config.yaml
num_hidden_layers: 9
hidden_size: 256
num_attention_heads: 2
num_key_value_heads: 1
head_dim: 128
intermediate_size: 1280
vocab_size: 4096
hidden_act: "swiglu"
norm: "rmsnorm"
norm_place: "pre"
norm_eps: 1e-05
positions: "rope"
rope_theta: 2020.0
rope_fraction: 1.0
qk_norm: true
attn_scale: 0.0884
bias: "qkv"
tie_word_embeddings: true
parallel_block: false
init: "uniform"
init_std_qkv: 0.05
init_std_o: 0.0
init_std_up: 0.05
init_std_down: 0.0
optimizer: "adamw"
learning_rate: 0.00181
lr_mult_o: 0.697
beta1: 0.9
beta2: 0.99
lr_head: 0.00545
max_grad_norm: 2.0
warmup_steps: 516
schedule: "wsd"
decay_fraction: 0.858
decay_shape: "linear"
final_lr_fraction: 0.1
batch_tokens: 65536
max_seq_len: 256
doc_mask: false
train_tokens: 531500000
max_steps: 8111
dataset: "wikipedia_en"
Each number is 128 + 32 x the weight over the matrix's rms, rounded and kept within 0 to 255. Layers, rows and columns count from 0. Numbers have three digits each.

# down: layer 3 MLP down (transposed), 1280x256, rms 0.0823, rows 1135-1254, columns 0-31
# gate: layer 3 MLP gate, 1280x256, rms 0.0986, rows 1136-1255, columns 0-31
# up: layer 3 MLP up, 1280x256, rms 0.0937, rows 1136-1255, columns 0-31
down1135:126155147138126141066196112101075163135109130102151099127100131160153112121105152165171156119152
gate1136:165116131100180113102096089179132080104149162180136123118135138161115079155099123164105107122165
up1136:138121146136125077127201188150143126153204131099123149147144153162105137042162156155136154139120
down1136:130156150156155112158111125086103146069111177159106127174108074135112101149183091163114158091146
gate1137:175177127124131087131178177115097125167126154118142179120113158128120105146098144137122159111118
up1137:063140152133138094170132092093096174194101129113175066141146088122165136148103134127091077135181
down1137:070091133061089125104065102106147130140147094068201147151084136101063142165108178152108105139179
gate1138:133111152133106154174097094123140134084159168135155075127132115181127157163057113126101164135132
up1138:088172177115151000170127095116103147099174105141079151116142149100099168155145138173125085173151
down1138:131137126070128120098124134122088110178107126175140149104103117143164113186131172150147165127076
gate1139:204139117121112167109107153104111127134124106162121170114095144121094201180133108171112078117124
up1139:099077116116079132133113101148090093180148111136125179168131092139175064193163148110120130141156
down1139:146113124116127145172121090144105127093137127136113126146153118117108054164159134200114122117156
gate1140:137100088197056119118146160079195134153145165152197129116112110082092093160130120154190106151098
up1140:125093141121149117181149107105146164183092133161102127121091148169176145156090164183161134144160
down1140:064133216141150096164166123207105071071124174150142100113117153112208096146116130158087121119132
gate1141:143144113129124102152073105120202108187128097121160115133150137160175086143133089152141095063173
up1141:131147112089069175110161101112186122147142114124094100184118113178112088123118167189164147106080
down1141:101102163100121147053161110163117081113138125151065183208124141154178124124106119083120153042111
gate1142:139120105156113108099136202141115087164173118139089135072108098111140073177164138117124151111078
up1142:096131116128124083141160167107154052172165066162130144171120099082045132147125099147159131121113
down1142:078040096163119129108110173136124127154134132127136136133141114117135098128087163182139125113140
gate1143:126090145152153147165090144178085156113094075108073105124140150152118123122141154049071082140164
up1143:220158073120209111148121132101173131133105148098129115182130108154105182104098123132093104115113
down1143:107089130144127139150174165157131116223135147182104133076152102186149118110172140128130098128199
gate1144:154098199124175134059093116125108132107148156112174150092122097178114085148162141151129145113093
up1144:103121148127105130115103113059147148106119064146123128135093134078155139068129101100089079154068
down1144:138158085145153170125145100159148137118128145157150123089084123095080097139150189121174154150116
gate1145:156173165168089128158115165078110114147115113130190097142162173100148165092092111195109165119124
up1145:108074214124151141092063131114167069151174181111071131144107119137188144151127129084132085186161
down1145:095093181170119171136128068120131140126189143050151093178110164145136175131179134105096185112157
gate1146:165087142159167163120129116119122099127120137068107108065110094145145126087145134139164170104156
up1146:177090165088172187098121087149120128118155145079087125151181116122135188108113170190115142138150
down1146:111175103115129119135125122126096172160102156149110195153194154152147130136142135154118099150110
gate1147:133094113114108130121108097199088111135089194162205132118107174130125152101124102169131143156164
up1147:106100105168167193145100092106130141111089107093164136159081146186113076056066142119153109141101
down1147:084127117127139174144081112149091116196120104129148130123138144152112086162126093101112104096106
gate1148:174151166140121122090135143090131134138169133075063132058138181125109177151118070142103169075174
up1148:112160089082153144083115112156198128078152114130131175086104089189153132114123130169095117143145
down1148:199121129158089089134169157112171087096104134169201135069196090132105128148102107043135126070175
gate1149:182134083102158072102147134157090165133177181132128101100142065132141095125129137172145130132118
up1149:104138114169159147137129127100142129081075125123141082146118183140151141156048101143176111136160
down1149:125153152107114128122093109105080120160083063163130104103140157120179102129093128143105173084113
gate1150:071110213117111171118152096125128121119087174174121104080171127156123154110109084067112132121123
up1150:163134135183090114121126121104099128095121215100121114109105153084155151169096160129117074143155
down1150:169138111096110117096171088099117093127156130095132139099167156128128141175177103136147167107087
gate1151:186081113126146085182163133127150172153142138094074096107117077100119119099115152080147137191127
up1151:150154117159123113159181132114183118164086106090123125149090115155133114088139153179110200089134
down1151:167138165128139158155134148108154118148109107116123097196109145167069118074109094170171136154087
gate1152:129110173137128129118154116117159112134148139129132111085137070118198099130146113075164094148101
up1152:158151116096102111092155129134151037085118170168182126097133123182140099123155152100125164162083
down1152:132177094063091143133116175170151131135113097091113163096106148145103149108187157126053142126088
gate1153:082045178144128087118197111113170105088116188116164148128132098104153157146127107147027159159169
up1153:162125112121110120174141149117098097136126159172216133162119091104196134137124182115147148101147
down1153:082099167144114133122094127119178071116180132151102117158090099120125150174173182099153136101095
gate1154:171167144214142128167161179105166035140128154120120114113119079105128143156123134076164098064181
up1154:172091118110116114145130152159108075045139151174173050096105180071187144120125128072104115086122
down1154:137129130105133152157173104136135086167129106177116122171126100130132179090121076114105102224128
gate1155:133184158172110094142056156096165141105141099143151121128092141112137147177153117111126177150171
up1155:166139111129097112137117064104138140169120113147100143147184132087207072183172187090143081154150
down1155:142121131093212153124158135149181122084091092103115171111192152163131089182152138090112145148179
gate1156:182138132164022133132082138089116150121151146132127133125156121128098144194142124081171142138159
up1156:123086125167113148121137119142116145146092170186117190133101102123136090122214094088151124125143
down1156:104041164164092125137126142119146179156135162146129118215120094148096149162144092126149138140166
gate1157:082122169119112151164061137085160119148138140147138172063174111136115146079076135129128135187084
up1157:086121126159177116121218128108151118131134126134054134114193103150134082162099152167115199064104
down1157:100096109168153112147160132152112128103123166128123149136132133091119109098125114087146123098129
gate1158:144089178107144140180056141100081152162103108094114099116118115116164134147170124162143095130202
up1158:119129166160156079149148203096126126105188073131112064054119170113075122150089119131134125172159
down1158:152122097117086196115130116177086138117118155047160159157121176169109157170178140091208157117139
gate1159:141102150185167123128119180110097146137174098104075139102089123112178113187119168093023076155124
up1159:113149115137162138116079091039164119171139160109140205123123095124070108112149137163105155159120
down1159:136118083076083122153166077111129076048140147148110173140166132121126150118097146082177169171118
gate1160:150142152151165146112080130159148186112095085167184149109131098097186137135044155147150080134150
up1160:166115141139131145057087086079112094163106132114143055106154111102139219107122097130141158166131
down1160:134131112152153124168156169134074088094098123069099121120096156155123126105128070105145141130109
gate1161:141123100165154166155168164124078136124132131135121104102162105117153154124179167165115178139147
up1161:072120120124124100120148104122112179127128170133150157151110090129126119185124181107156115124126
down1161:133100144176058137137138157151133117145139146137133060111186099154175149106073163128134139145078
gate1162:111103108096159141123166108153138104158113137140127173121112154143137061158133086120116166120109
up1162:061122102146157114143144097132078121141109048100135149152160128143090122186117161119092112166185
down1162:150075139118109093118165155186129120038165186186159111137117091130149188111160105138098143156161
gate1163:098130119138166151138127075109096120111141149107196127120093143123165176083085156086156143168094
up1163:167202167102124119135151124165116042163076155047161082119113191183079161162099118137160123087119
down1163:165052120122109082134099183104115131112134130144142106175190138149082139149130092139182082146159
gate1164:067104122113113102122159127085144158055164122134123079138143129094163144122145123136110150100145
up1164:188136095077148071171086145079114091144118162117153138112134152168145172146145051145136165156107
down1164:144096073093122146130105100107098174147115093172157104156103137149134124133174151163127075117046
gate1165:122152202139074122127152212122124123045154145165121114120099167126193158123142160138130061113130
up1165:121141138156148142130097112169119100140168122170140126122148094091160128131156200150125100176099
down1165:085171144104111117125110131204117137112127160109135100144120110153105160118146080190060133104185
gate1166:165140163084089118130129148170214133154089073103133103106063100090104151117177135117118087128143
up1166:117136161150101189163076173122131142119120139098125174165116168127193150111166200113185175146181
down1166:123090107157090138160122142147147173198119135156166187113146140067163059173108098162195128113108
gate1167:142176149126138077068141070144111107096113132132135085095187114152120075056109084152070165099168
up1167:153135118134183127118086139120075092141152175091097160135143113079111170118146188165085082141129
down1167:123130092161142101140181106120103072117107153135119142120169146129088186151154122127148129104178
gate1168:112194079086134126150112131107140211140182135185147175150127131095105213148187152140127098191145
up1168:105104115117133124159145121070118102146144076094131149100133074130115149110119144131124137159135
down1168:137091097126115114107170116151160064178097047153112119132053150123142086139142134108129140097066
gate1169:082129112149106093104102186177173149161124127138147104136134080164068118081178102112111156067129
up1169:136157099123135157117131122111119123114138134083142079110132212171090162109081163115175096167123
down1169:114065109120088096144070150105108164146098126098079082081151148132108104121058134179138156145109
gate1170:106144179146107138151157140145188117174125108164133058116129108123108195121126168123122098064181
up1170:113144072180160113141092178087168138157096122167094167111108111145119102101154112128101176150104
down1170:124119151108182147144156109125117115107163112150150116063121117183137175091183065098136166099117
gate1171:134171125150144138201088098124145126112149073139137118140123186176164120159108111162054169107088
up1171:178148145128163136167132129084127173151131084124083087131132148042121107130137137103091101056146
down1171:196082137123114165123088154129095141160135131144104097106195094140166124175141170121076139092108
gate1172:125140100133155132130090129100114084135073183080107120131074159094135114180123127139187163134119
up1172:161175157206121135167143132171121123155103160118122114136071174131088130149090173055177150152124
down1172:122136143113111130119084116181115164127122184066111177166152142176105113113180089092167123105153
gate1173:084109165171153064154136165126077155157092107177100119105158131072124152120109122104140098162180
up1173:127179111106149135114100092146160102148051154107158143157166218151091133120091162143181123140110
down1173:072100126088128056101085152139074121119091125156115126124170126101127146168118146095084174162064
gate1174:168135118128147118140140129101142079171138110135140132051111111104108153116128123080151104136143
up1174:151142137081150111150188110112127160188154090165117161162120118134115141095145123133122121129099
down1174:132130153131137182190119076125153127097106161195123117144162112131185156115145201114102082103129
gate1175:137131120116150110109133169068172113110167116108100115115173170091130161135117136123108095147186
up1175:037176085082097097087100181137122116093124138180028142098141113143114162120131140131136127081125
down1175:132109096127134123124096199166173116130112141134134124119044141146099191131137131116149101151153
gate1176:129113191129153123162115105127192088107091110153145074142129147043161126139163165118096160145205
up1176:207115093125090184152143124122193146126153080145137142183140124140090128145116071090173133121140
down1176:079109138062142157118177122114147100141150121138084140135180136129149136122082136158161090123134
gate1177:122170087115126077085097102140094080156134158085141153076125126130149177185090075104143108186103
up1177:144159165147071173145087142150155211079130159116126122088116134106113124081072205164127104133127
down1177:135158102103087083091175129150098132106134124087079132094159157183124114186121150085090188122132
gate1178:080072120127149083169142112106129121122148091119092109161131100109150132129135139160127079139167
up1178:108127141166181133146125157117100100141093150133152109087133148137118131213080122105129137086102
down1178:112154133154122105161139208122122093190130075164098101147125106122071124167131139129151166136169
gate1179:178156106149128092126117113109110127119123106086153115107074103134135118158095140114154152120114
up1179:119150156085147125117128082162080111157166159131155059125121158159100167127148121125094136108133
down1179:210111124139149155060080163157126222179155128139179108087141179109113099143124133134188151156138
gate1180:158120174129146149130151147158127130088152106088090151152156191063126065197117129138114145156130
up1180:134144166100143131165100122180110119143150142130168142132184215217187106119055175119119149156148
down1180:163115096078070091118136133173139156098140138157144140114126099074175158186109146122125180163072
gate1181:163128100116142130089065136139115147124152120108147094103092084071163108134119126121180139169177
up1181:056136092128152142084186135162185183154190155111096125164094145131123115179207141136121153111134
down1181:187104153121190116147080150173130191137138144092111122094159145121135146162123158177142100176078
gate1182:090050124127074124184119134115114151092201131139150098107133181138082119104094114108082107150066
up1182:084115123083156181135124134140098119164127107173148152128119145198088160083120099155133146162105
down1182:153145113139154125170150125202104099150121110074139101161195153112152133149144138130093132137145
gate1183:159124141114162145113117090156114083121105140140097130111174180137131201140161132188125189091080
up1183:119102172135118194076157173150069106086108087132134139113091122152165147132101082104155134054168
down1183:130148113184108150100142141150141153140149101171115095124125032128074111125152092087133173139111
gate1184:111097120100112136108067131108124138076143150106125075086124156077125069129078139084110072121125
up1184:154062153153079177133133130101119073080155149153118178143122149155175112046079103106118123161169
down1184:115103137160098132090113139128104144152123168147110136156136117184123086124139138144059123105192
gate1185:126120120116132088085161120168101101114140146174200077183132188151125145117172152179130089155108
up1185:124074090111165139094086083128146129088105179152147128160161128160087176092090181142117187129120
down1185:090110147116090131157071150136130118158101142094139166162114096141092139117160134146134117127102
gate1186:143135093118105085142132122120154109138123112161155076082074129108187130107153119064122107140126
up1186:103177080146123143135125177128103097199122136094123191109181114194131139115182119115096166157125
down1186:113162106115114121170108198153128130172166095125082137077093120120137098132129201167125122133135
gate1187:065059157147190148167124111136151126171091125123113094116125086127126124111176100069048090131109
up1187:129159120075127116103206175110134123119175123158123142071112140123104117127143125147071093242139
down1187:136065191137146122145140070102197146168095104102101079102108155148155158164155115148100125129155
gate1188:117138088164145116143108201201155133115102186144124143132128153122162128119170118178099100098139
up1188:067114140140164133121163197111115150092140137122134156150082152147139086160184084131150107122090
down1188:119171142069111138124102125119102139064138205135091152137094075134143180100109085133109113106123
gate1189:155119076139134055130118167111132044097139143121169097127122096101098117204146121095161149149155
up1189:099108138116128150141111141060172138060110145129173163165106142166132114115037066127113112122143
down1189:150206171090136118206179064138084110153072130129121223132102177074085126105171160097078095144129
gate1190:162124163185154120120063118088122132094129125117119149094110181125079153167136090143151160127155
up1190:131145138135108149200166092141135135149110091080135156152154074101107098143157079142109181116113
down1190:135120129136125126098135140150125142066096124178127083135159158151087106089113105163118156117116
gate1191:118152101156127059167132149078092141146136096102153120138112073119092159075175132112140074138171
up1191:169147107134162200127155081089170126091115110134099116163132201108154120064114131108139095099146
down1191:095152115195075143123136130185078145113123117131112087125138128155142117150125133128150122129173
gate1192:095171143134095188080149148095164062135095155101099134112152170087137123164130132145144060102108
up1192:153120154098163080162118143178072125144150088160127123080175206128117047102170169183152153155090
down1192:106125173117110108155079199088107174114157152156177164077054114087156126140116227176152140164117
gate1193:122083092092082109113105124124129090163141193203154102131055072085075059134160093129187124139119
up1193:120116130105091119106131115121093104091077157054176119158193130114074153083129120115188219064138
down1193:120112107105157157133175152147092116121070122112161142113070105116135104123088145125075093122176
gate1194:105084159154113107157155097109092165140171121133104097157169109143166123132139158141151163101162
up1194:194113191085142136118145092107136103115155137088136127127077155111147099153162082093168148102180
down1194:160172097095098138124139106102142139182083138136185126138079163119099179051101154072084097142122
gate1195:112152175127117161161202128114148126109153153141140092145109138075091111136213109116117144115112
up1195:111142132148205143137105111139128100080155106133140181144126111144156114127116126087076172123157
down1195:107143162165166057174159136157093162115118121133108056136134063077066153062197139104122128153065
gate1196:100101105125122080118110109156132140109176131158167064111120141072171149161173147104135164139025
up1196:061168150173115146105136106156138116122088135090199136126131133205129175190122164138148156113124
down1196:123119125115089120113146135127192143130083143094156131077131121127065163163124127185086182122151
gate1197:152140130146193127152145111112129138115140190148125120145148132180142167138088130086159139158155
up1197:086107110132134113150152168120144064103161080144061182053136095070116110136159185096142061129112
down1197:146143159104123077121075132227147104124156117129067150114113119121158096097112167088117140087048
gate1198:078109146166116166087133081121157096113194080187143134140161114168072154127151102116084082125164
up1198:115069130121085106151180101128106118090082139143144063116168143167121176084115167162138182140112
down1198:196139105118131136128128106118115128139101106108089159122141177116166099121116081199169146135132
gate1199:105109185159127117141176146116161121100165156093152149117131104119113195167101148086122042090148
up1199:171179118132135141113122171150113163109104126173125150101143151076156138105105163061191170149110
down1199:154117077127113151155113150169076144078124108187078086142113162113081129183112206147162080133090
gate1200:146104130113125083115134138128154162056150143212147124118107117185121162132129199101169160124139
up1200:146130165136074149101181113093169121155113164110138097132171062117054120144111110110175139102139
down1200:064127156145073152107187163136109160175153148163144087136138060150092084129082155153110194121145
gate1201:162145155101158137081100094151150090125161146131142103120147126128147101136154087166122136121130
up1201:117144074168089109168138176105119121130134138126121145113087164137137128117117123104134112125098
down1201:142127135106146116114125178106175088150103096090136148131120049115155138173118132127136152171110
gate1202:127115190141206084113104129147110119085054175136169082115136092180130144157089116173076107082130
up1202:117148055127118100114123104084141148146138093138171122100131079055120102151102089121150124131135
down1202:147119156115107118103149124059201127089139144168174126054100164122132066089142119106105089108157
gate1203:112077133161172179104122162141142088168143062102157153118099155113100123115161131101126139115125
up1203:152170096124148153155149119128115176114109161122065132090126120165165182185127149118093163129164
down1203:121075127179130135079107160168144136151175190203146149099134138108081166112177112188163128158129
gate1204:130172152190143112167130106126126163130159158110158162143121171060170122102118101102152124130109
up1204:109133084110180158146151154125069090097146103134158094149127148103113177158129136132077122113122
down1204:159125052141166179138115175154163104102140146142116105152123125099158141163154120135136136120136
gate1205:144146177128160135124093146129090106149119127059153169118139144108171089125159118198127104126151
up1205:109179141104125097155140123152157054104087116083083127139133126113088108162126049104119168139099
down1205:083143143150128118097151127138050119153124151107139126163167126159142084130172176151082228110143
gate1206:092087147125145149128109138134117153137114141164197143153087139183189106108172098164094197133167
up1206:181146176125106154128097143126129110108204066145170146109182175143165111150125096124177085104065
down1206:074155162103138147076164146071152086113085076182113119083137096085156109088141145106121113091155
gate1207:128143145177125110139103132111148147163170087113143131091117108193108163134144130076138126065156
up1207:067131107142140142101088169124124126156164176105107157123096134088128157159098181129090139106130
down1207:102092116094123159154145122069066136140129116124165118129191122086093137115165168131129134134119
gate1208:192110136141089193145138176113145179143156178225174138169104154172131121117088101135117159092050
up1208:091195104168153158068153162093143114173102112154126108106139156156133092132138117115056120111159
down1208:112174157118150135121030135148129155119121168105104152150142159116128188089150107127157121151125
gate1209:123113154128140160141089154091126129122116133121180046153112169060149114196123157060143149093178
up1209:151126092168110159173128151118055152074116102140096177139136066149161117158201182087137180078125
down1209:136170091087054155108111145123095118154095134102061147209191086175177120136105160124083146124136
gate1210:149157106140170170168179168116126104110147080079141161073125126144105136099083127138118094168115
up1210:141054101119121148101148065181107169057165132126141121124103151093029139082136147113143132125104
down1210:133070113102069144119190180181105101124138179164159193137160114128126153111131112130079084129138
gate1211:123112090179156109100114109119133117076105097136132116122147132195068064170076068072101106140143
up1211:074169142138090030146178113182131134121176124108143145129156121111152088118144110179097212154125
down1211:106168121143137101131125120127173152203119099053174098109039100105134143115125132147115198132124
gate1212:135141132133138120099156208191141140101127149122157167123155094118152137157132121152117119146062
up1212:068189141113157135141171159102027094149098160179136128102123090156142178183141124146144158126168
down1212:190147166123145075103104097108146124095144087164061140088151068158072092138149143104084126168073
gate1213:111201150148117138144133068163111129102083150080178096127124135121133121173142153135109157138103
up1213:141082172121129106118096116120095119145134122174162114096168136176157187146155124166129152186139
down1213:096091104085155111114140098165149130163085111104152122121134067154123104152123160197168154080116
gate1214:103055126128164141097108139054113170167128094132113106133155126176163115168102067132129158125118
up1214:179142144107087058168111140122114191094148143137122124093182098084090112108136139118150103130113
down1214:091102146124166151074154132202190135136134143207117079144139207143113171177172106111131093133106
gate1215:136150167157132121092054157135151133172087206127153070057149101125177137153111166043139112139146
up1215:145135125159156142200133152120083103067121099146105162113091146093144101080138139191141155118111
down1215:112118131179152128153154158108127116141088109074132117146162128135108117184127108112150155118102
gate1216:152161117154150118113114213071160094122131116188169099161091129091153140168119114098110132155118
up1216:096129109139107136075150139133127140125119089137115130164131085065082130097112124117180124170107
down1216:142199172130171082131106108101113172183119085134097092156161134144155151136184179127168108129137
gate1217:172140103153107126169128200199085150132158171113205123106113101115137194157147156074177096124160
up1217:181134107099160104183179146105096061121125138126190134227134151132139168143121057083141147097134
down1217:157151150099168123110133139121106092133096140212106142182114126150129114118179107148152114142171
gate1218:125132171130148103141135136166157112114120133158167086051137108154127052125102140169140166149146
up1218:146139114119139130174169141093160164102103101149163127124169088082038137145107120104174109102173
down1218:095115155142168112129111120105137156047133153104222143062120112089060125109106121144114073226111
gate1219:176042129126112143107121164155131145102142172137152133114156110128188127159085156115110102112099
up1219:129067140167118084071154136092160057171131077131099146131110165121126138135115170121169110169175
down1219:161152142125121133193139046184144169091138142096206106097163069113107106130126059082088175081147
gate1220:104111172101186081114148083208101148089190150176169074070133145113157113178158126125123132096120
up1220:136073159161084096147181163126104103160176121159080116130112133139185154138155131169138126134111
down1220:136132102136123144119072153107155102140110090152181141146155151155197123118160128071177126110156
gate1221:148129090141089044113073137072153135120074142046135099130096128121165114098143109114098150110091
up1221:174093115104170098158116097199148153133093120095112177097141123172136120070112168175065094125113
down1221:139122092086142143121177098148126152149169142159189118183150084176103178206078131133145075156139
gate1222:140078142132073111160130105131127150133120077183106070131156143172097185097131142164087099149135
up1222:119116112118120145112119152180052136099142105182122133152134125162169152141109131121186128149120
down1222:145075094093122162137107167097139120177098128116073147148111111108138129136131076121185149084146
gate1223:150019191156127156140162128147113142137168125180166126083058095170095124149147084134091116201167
up1223:096091130172092176156102111132098165149024141119135168128140093159179117146168122148141118141174
down1223:144173191079112143137132136119107170101114094075092110188140131197089098162105095147167146125167
gate1224:144119136129115138139140127128104070094124076140106124126103102127124099078134228157092140125117
up1224:159102098132100146080048180166071170111119164135163169113086142140166137179121128167120111092151
down1224:145079090043118090080132071160134164075127109168103147106127163114137128096099149113157120100160
gate1225:150135129111179107125096104159167142112108128123144148091121038114149137106130120078127130108137
up1225:179128101092134104123169092173156153087081142141109149130101129110120122139158076149183135175113
down1225:158083174172142150131109097162145100126133118141180147165110110099211140073135125098147133060138
gate1226:114138070147154147174096158150072143144160151126204186103118132135186145156084147144109100119122
up1226:124131122069142148146132176062132206130112095120170075173139133146179147099103157189106196164142
down1226:126184148117101092108089126148101117102159094129123112087123111149096137154120120059149136055119
gate1227:154116171128165072100096159156127173102112159147122105161107146146133153147106098154147104089106
up1227:154135150063189090143171157140133108131096144128094089115106177103127172085115159135089199214123
down1227:106108096092167138163116116110145098084086057113095153093149137076104051161167151126150062114124
gate1228:169149151145173152140119110156146188113181102139137123110137095105054107143128130164067142147135
up1228:142107109138185094080134165142142174087151080134118091117126111072136109165138150070108161102144
down1228:135167123057112123153119167154080138150106182190093179103162095106155112155144110184088139127163
gate1229:198173159153146163171146162136181078145157128166169115088118103142126092127176119113163133119141
up1229:147155125161110168200170135138148129157136127157127106159164123124078140087126133137125093171182
down1229:122120117130121142157110155125148212149100167134131153158151122128182105115089151113129132149120
gate1230:144158153119117105043101116163107084109109102097140153121147096108105111201141091178145111123158
up1230:128118135132140123115165141119148193132112073127104111058100131142111049110088138102147132116159
down1230:157092160107137137119151165137093117122194063199156175169099120092145109094115106158126093089128
gate1231:103146110142097072077031085123111112172094131155141085130111137149209143072163201128155120098187
up1231:162152121073153135105074131133098136123175162139120098152126124126141115100172109048104184098093
down1231:096141170145168081075163155138118089083081083068150094111123119123086126071137120101157129106077
gate1232:111057069154124114070049115168157119104111158150144070124120166161155167099131095139159058116124
up1232:073094096124064177150119128138131174122109128092084096127107143093137119109094080139081088082127
down1232:106098089137122120158099155121140126105064080078128123104190085140134191151125111101151107132126
gate1233:076145197118137127131142147169098114129102165131142138130124132152055152130143162165065162141174
up1233:155075159141109129209168115179119108163089115110118082161150095137107135116164123173116187107141
down1233:104148129106169109097103150092126161123110087093134114104093095144128068087120064093075123162096
gate1234:137110176185115146106110176170065117104115162121104166086053083086162100146182158131166137148134
up1234:097135104127107129152109154118145120146103164210152127134129174120137160129153129114061154160118
down1234:121149135128112107132143141109200094077110141109125101138050082145152160119148170095173079170127
gate1235:088089127156148112137126132130043163095141175091077148137109071141119122145081144142065068059128
up1235:134110080111102116082107078101111153135094169104136128168121153157129182143093106128114170086115
down1235:103128079116173138152102114108108105128143158175168164148145142186118096094102100150140124097117
gate1236:097066153165091159156127149132130153125137123107090042142156185120119159115173182119096095158178
up1236:147102108170142107085141166163093144136131135070098071140123075118179090144142134080098112128099
down1236:093136144150086158202195128149119095136141080089161067142129134165133135138157123126123148154028
gate1237:120153134110129162135077180088140120149075131106137072083117170131104169179073207126151140169120
up1237:152118128150131142102131173122084143086171133118086116114210106156062091158113146182142176142155
down1237:075131162147108158105144129164121186113112162166129081164104119115142140131133143073093157077061
gate1238:117142073134166101112142111086091140099123105184151092155151161094106167130151073088086193165142
up1238:142105145146164116062071075090167121133114180175122122159107153100101057090147070119183144190160
down1238:097169110117129194129109144104103165086090139154136112100141102089138147142133171120143165154180
gate1239:070137137122130154100169087161146142124099135152138099130151119134161099090162160163102148149169
up1239:162126097166133080137109109191104138080088081156077155122099091098090163109030173098125117146110
down1239:123106160161090129161139108127128128140133163137119183139129081088134121129135188101154100124105
gate1240:153141080114120126183117034150109103103180165098151110124127152115058145137075133182122158131089
up1240:140138180127171111164166148163159163117123123137159133130188147141110113135129119113030129126126
down1240:067121177163116088129129118142161111082192239160102107162132089151145154164117139110108136121105
gate1241:156094106195150131112138134152148147134141150119136092165095164117111149114113165135109127113111
up1241:115141146140109116063078119127179148199100177096118144121144119207145149171147149163093166083091
down1241:145193148127169039167127063148106113077035165131145155144118110128117182119087164133140154087137
gate1242:093104105094150104150111126125098093112119149159167186148192152123112116172069062118103130177096
up1242:141175102111137130192168139190115103149131135145116157107097116111172110160091140167164050164171
down1242:142113110128142100081118090145180102123138164103090157154094132121142141194106146159146173133176
gate1243:143144123109089204123084134127120098115151099028161186123140144163140078120132070122150159145151
up1243:099105150077130083123064109133142183207115135107122134117169152164106133110148022143152120103138
down1243:133190145091071103116088074086105153161134148140121171078070098124122085103125133076068145092176
gate1244:149113167181149136114110168161125083090189168104140179121052143135084119173151087166170065152132
up1244:123131143127139109114093140140134096102180206106133153185136132142125131130154076120168081147134
down1244:105143108089120142096144096103160089155133123115125169167169143158147144176159133142101159114116
gate1245:130087099105169108143106158121133140016107115104131185088148186109131155147114108118140159116120
up1245:152141162159109115096119106048122100149129156109135042136124074101121076155076211112111106138108
down1245:118111110158157142172143146121147124128072129124074128138122189133136053119087115130070100077124
gate1246:141084168197113132175191181147160105159095109117110130144114159172121087121115117110136167133130
up1246:111132139154091094089139156152144169133109087178161124117193160092114194124145064118119179062182
down1246:158122110122088080134125102112117091123144159187109214094135121055131146118149145106073085115094
gate1247:167156164175112075086132219150136115163113155121133092094149123135132047105096152147187100125140
up1247:134129117076140174090104170168184100123130174118158156099072061132104104083085139107139122104126
down1247:156130126115172158119125159152109127117150138180135125131107148162123131063111151141140139139135
gate1248:091122107165099087155086197088133191101143141166178146130107163123156113125120140153198124189130
up1248:121099146126157136086165106217105120131096111117143137080170143155112081150177150123165152097165
down1248:097176171081157104099165136180100096140102123138155118080124141101142123109129104136058150092115
gate1249:120153131139156185168128131194183151159111130135168123070131158120121155103176114051123107066211
up1249:129182095109147138155108172127118175069136100122058083124162111144087081125127159171130190185134
down1249:133097157168198164128107174095109141092152152155058116149138169121129097150191116109109151215126
gate1250:141129131083123056123134161081176168157153149126173166088147134158175140163081185105148135147149
up1250:095116087109172119093104194146144117046152147078120119090075056099142125169151137085120102106108
down1250:085072111152179093154146164114143116119117100095164125100142093133092124163131129127121110145118
gate1251:161118115101134167108166140166130076099143111168176137106157134092126077151105152155106144122147
up1251:191178140129180103125135101108085093160098197134127125100075072166126073186121152115169120112120
down1251:134171146187148100177103121127111166159186177162146131097188106107053099095109050176145094136158
gate1252:132200092135119143122103101126151138138133072131119080116172064154092104122164179153108123117155
up1252:118173134118128165077176123089115126134138063127137129121179110148144098128152186136134153175115
down1252:116171135072056118119149129135143145132120125125083092120102171126184092114157110142117150071193
gate1253:144126158110097103147137075089170164137149082098158085146157145109107107063070118118072122099144
up1253:170205133094063087164115131203149091092105133069134151090082124128140092130157154095101122168145
down1253:136132138047085153143155114171059084080159107107157139100142137117139088116165136071135144143107
gate1254:127102192099137145172108148048103111125149157168111111169133164083147080180110117126083104167039
up1254:137167087071163148144100120111072147153068103213104102161125136123099108109111169128094142176078
down1254:101100150157138159154186127132150124094106099120202129159091160184107096094144121073105182173156
gate1255:117114155133146161148112193151104091166190170132115082166106099159160128113112121102173132102135
up1255:142172069170125140116146082080170150112109122099122101173183162177129184177136107125233104155172